config.yaml
num_hidden_layers: 13
hidden_size: 64
num_attention_heads: 2
num_key_value_heads: 1
head_dim: 32
intermediate_size: 256
vocab_size: 2048
hidden_act: "squared_relu"
norm: "layernorm"
norm_place: "pre"
norm_eps: 1e-05
positions: "rope"
rope_theta: 73800.0
rope_fraction: 0.5
qk_norm: false
attn_scale: 0.177
bias: "none"
tie_word_embeddings: false
parallel_block: false
init: "uniform"
init_std_qkv: 0.0687
init_std_o: 0.0
init_std_up: 0.0687
init_std_down: 0.0
optimizer: "adamw"
learning_rate: 0.00484
beta1: 0.95
beta2: 0.95
weight_decay: 0.049
lr_head: 0.0086
max_grad_norm: 0.5
warmup_steps: 220
schedule: "wsd"
decay_fraction: 1.0
decay_shape: "pow"
final_lr_fraction: 0.1
batch_tokens: [16384, 32768, 49152]
max_seq_len: 128
doc_mask: true
train_tokens: 116900000
max_steps: 3839
dataset: "wikipedia_en"
Each number is 500 + 40 x the weight over its row's rms, rounded and kept within 0 to 999. Layers, rows and columns count from 0. Numbers have three digits each. The size before them is the row's rms in percent of the matrix's.

# layer 8 attention output, 64x64, rms 0.142, rows 0-63, columns 0-63
086:557446523593458518570417471566504515560495462485519471541486548445481552531463523514482451539556505522488435466533514538601488481491471457544524447520506557547476500503513526505463517546457509
115:503505485513545461468567472485514551523489444469547492521540423446448456501540447532557460583490521522464477472511448516548475470545504419503508523538553451538516570566451492468440523544464465
088:543564441470436532482510559491525472441478504546510519572470502444509540456508493482501563446461454505467496526501409566520489514536547541489470499520411592468497549481519514451507530516550549
105:470432484430481499475562517518559496503430488511571531483512423425457490536535520448534609543452512507506495560517433473564526497480487543509460458526500486508437504526488425471480498482512535
083:478534554553450447480441444552506553532493530503442550542481524513443577518498482472509450459546485485476438476569467512606501461547504487487512496527478448540447531502464424501529468463449486
089:579517507491490410561448433485565490499502469499474503474496489512570407591441488580540473513514492490491429522560457513498508454541481471520538495542530524462502522539516559497496542553530522
091:502548611477526496511573523486568419425514515447523487471450506528517488471482586519488528537490484507485468439459488489552533457480502500556570467489555495493468494558480550475410539508524510
101:557524512531495535466456466524542492441459527523495547492470472487488545474480532457491615438480536444482549572491438516499453486552581515451533497541458481528560458492538509577478519503511429
112:498475475468558396483506515440461401508494502612502450442521519509457442478435510535496448475541507561497471501526539557492474485524521517469447504463507458496528488465452554484557533450529510
092:570520465579431453537516494480537559486449440452519562518497493450457534524426549535487434442488482481542486522515509518500499514467518505529515431411493543500551542479524516431494563559505487
092:507530437540463489541478400488511550493487456419493449496510535470538428525551502567446503533550552518528495534513395550466506486492516525475540546500528509537439534532485490512432487529537434
096:513561450511443441552496495468520468623560498509492493498462501477544562539538477508521468531531512499547538461492551446500492558499431481522450526527520404515507537495489457536513478509421431
110:573510488526509486502456475549449488539493497530555459607439535498478530538567482484520444529497532486462465593466499550498445527481519457548533474549502529537458482447507531578505524559571491
123:478490473473459560577506529531481488604536524435431474476507522536499460505513503522491485497555568488578460462443529570472511513547484480488500470459542495485491508556509488430495607470541548
088:442465429458531427494514549495500515426490530469420475482486536527483439481531478499567513518462531513484446461545534503503489424467445514526501478514508475447473445510614534486456445470470560
086:517534486506440464439539504462455510518535529507453549504547475454423483512517555499494548390475463492570486533523465539456502548482463561519489569522453501447469512524490452528537415501538436
124:449579512468532534512486477458495423570522501448535488537495498493442494595529541546501556521484453528478463510502464484513516522513508550506552473491461567547538522431405525541481437445528541
097:504471445477564523458500537547578550503469511500440426564542551496583471514514446515513518520495511460593465462428549464540516598476527460510440509496522449484485495537520468536488496529487501
097:490458501521464416445522544524541518427537478498506427486501554573533450503497501505472451419485476508447416495489529517557484427519528447460497489446501521538535504476451525516507567467586510
114:519522470550553529471465520493457521497509531507574526536470530514512538464440541479398531460426498483561493442468542416471482560512512454450468478548520496493538549560582523560466529507515518
101:546548465527452584540521476514445513526548504455471460497445478501586545521556390536501446505536524481525482473544573503466535505477485463548482493527490473434579422467484497520522533498486491
087:535479571548480513502475497559501557457516504524554515500517485534559546514467557523528429534399497559416482555517451516523471539511535537452428502521502540553441505442498491508535451466538457
082:445522547496499463506477467518367472444470455569523496477542487526466477596477419545500565456496519567467516480496513462490428498537534502505458511542502445478470532506493496511504532536490421
085:467532518485518415468507506453535457439482471584559497522462471491529555454492505528525471573479495511480552394504578464469551492530429480481498567411503484505479530477535523471557485483505494
099:546580498509441520496546545448512475461493485448501476475522518489545536551443437445479470473491476574478443450544551512540511481492497496548443429489573451516503500494477537493514583491559584
099:458446475439398562547480520565493565537458544542506519588536510521486523532546527477468551461504503517476530525485545495469424537428494497469520477513490431458559524506532541437470515507459489
108:405505523539486546496467465515526546462564506465449498484534540587551491469527478482510513448484460553494451535546508522507436467425434485464505542482520476562579528511477584551472484521521542
089:491545530482427536573519471458523419476570423448508436510514533449467526560506545519495500556530451470430591519498495505512536500525553525489485502519476557505521426475432507504511476438495488
086:458501557499610544534496503541564424518530545467524442498491437505505475517451443472434526521464530546439487501500535498491483485583461518543505409548511538510475528499499557484475464518533566
072:512557486492574536531481497422496519531450550477498559518530548524486509430471531502429478445466522571476519551531466583478456530552469504410478538539538470542494565521542461472546475517502470
093:479507545518553503566551492421501481489440465506524528447443488452513553493494546586490513524488543502419465455554505507515544514467551572484486432523511521514391477512486571497501484443505536
117:530501457462513513478447482451465551511528451484481510506476583470543374457491529534452431429552455542479516509500434514461482489545470542463548550518453500506543518487456509540531462467445457
089:568549430508554489483542500454421504490526516548448556455476557527538479492497436535506496439470447433504521457471473456503523508503460468509524452512514520455555474573480543544385513512477508
099:589453480451512473492507538468507525504474555532434483494520547560576474492508559478504474487519554520492544504464560466524481470447512423475464562586539463469522515565524476503451492538534412
091:626523505451508453499491498509556500497459504559464520556475487544498537457493508429441482448591535576468558520497468546477481538523477510514464519516514456477469472494451488424555544529536460
119:531549543441478543478500506481497518466503564496419532537483513505482541485519478448523482465548507482448564497491535469441486440483472479474520536499420483482584545441489469557532444593443431
098:440499556502451434525517454536523491484525435473508577381492369500469486521512495505490506521480535532487472562474460552528501432485475486498551533465549521557459519475479549473490481471530508
100:541542435475510510462579461503489417512470443538563465415481441486546474389514474517497414479497479494543512513482519456448472482489543485552507541486520537535551461469503469556528512516519542
100:505515515547497434468533475474488501487510465525549498433515484489459510506466518488495506530462486548537491435510595458508551491523458545563444455511580464438469427598569546474476523498568515
124:487486527489514524494492579493403463532482547536493474476580507549448512448462546449483540527520489452524514478503528525523512538439526506437448557414499516458511499479604479456493529411490488
098:503490515487502555504481527520511517468470464506519519501436476541516464558460455587582448494462551605477556538470512463405462540535526466482516562563528457491506497557478494508550499572519505
111:497446511519486456522559521492497470414447442524469441473554505589494545549499430480595520540457517524496506541518449540487515506492520595482524520493470528528420506524478491464528415504523479
101:518464530503466535586518506548480470532488500458542527523464472589466509488537538531524474534526533472457605552532435527431572557523444541522511498499450505513444522497510473522528445579457495
091:507425520599506499474563450524537558428534477527507543368465518508515473486515548563468497467457478475520476477495544453491498539441532518523548464497496461480590474531501474479505487552531510
109:440468459498514557500481523530539625553573557488485589535571426462476549474581460475507485491427471443551487529511500478529521475486494499519499477450471532519507484490504439463493514480497522
089:451514528523466512550482526498499468394485488487485511572546495528441486513496434458474482472528468439514532459451469450461540433531521475528493480466487548384551435433436491493491523485517545
103:470526475518495549443438551508534464461438542516492471534490600556503511428416519439468531405506511495533493472470541543503493519510567538496447488537424473477494454490540519542493503496439470
109:495399506465469529550530480505526543578505450495513485509505539497534512553592512469559530580531529520537501528516507522456471496483485474450530525460407460544489556445468453498589518524455479
092:446462513561456530473460435642496566535437557525471460497513499498449554434482535473557516530519528468473429547537524553554490487479472465493543507528527526479485534524539522504459498479518525
087:548554478459488469453508505505469513519482521445466523526524451491530508503506513444568523507556464430526532534448427529480449469520462519576582514461468558556568399479484449491476520515446518
117:439489473453593462573435498499474468503497518544515479461514437487431404447494505529461477538488469539547512496558489548567541449515497548435460520457496489514474540545547458451525517458482507
125:476510484489437484498463497529499555463538526490412501521538607423570521497562544470497502529556528498544510541542512484482503515478550503475470519521431461480436493471443415529549477462498426
087:486435507520577529483452508465458544512482548551492554514424554525442496567560526428474606498461477562504555471482542473470458517464498552519453478458503563542524476509501476452508467471494494
103:540474552486540487510491480455501538575533498429507536497507554430511501526469565540539546567503450484463482521473476471564485520359532483495577520493486574493554475460493518516458459515495513
112:491492457559527540491478490481542423575589589473508444542498501510494450495534496474458475456534445481500500493532507431523520514487422508492507433558479558532477505437517476568492429517480561
104:474542505382547552455529564465449440563497491479571509510503431443559523526439456462524512498408490485467506454478486560495579494540527489503510518500518522531441533514501500488519467541505536
093:445473498573520496524474557523442425562528519504525432471532515521420501527494410515506507488524570495533468466529540517448547509552454469513488533476535437460461593572505505454513511535505482
070:492415530517585484455454499431493471528528545514514494546433462542412449553506497456547493466483528493474506541556509488482522521534537515478473525497514431502437479457488537506585420479564472
109:525493481541481510558515500496522552437492437478497539404479439479554497495470474580506506519470463441501506515445401513559502523472536445504557537425506572441499467475560521509472555478497512
106:537499526514556456475568490540510496473430453440539548486508417506505511421412447490498459551490481459520570486465492483458489503515560528499543561479478454523534446463513489494532453430426494
111:420513492477461564543519436516537547470574522487543530511415430472509524503576459546456505504490509467536531491456514441449530528503511486556463425501517489529472475433435469489476528490491580
113:472429495526519507416534475496512496535441482512554419514462470457544552452514506449574542577524508523489467426560547466490555442503455551505499472480556429499513466525472529457499510444497519
092:508526480449419512493470491491458480463460485587473511485483525464514466452526507493433492547565484464510559485413560459510471576469512527521429478460506570491498443484609483511520533514454521
095:467503530501568461372500597503456523427518475544465532465574558483514481483421494475485510470477479439546479470478476457509529466494509493515534481472508528456522505518573500501419503431480498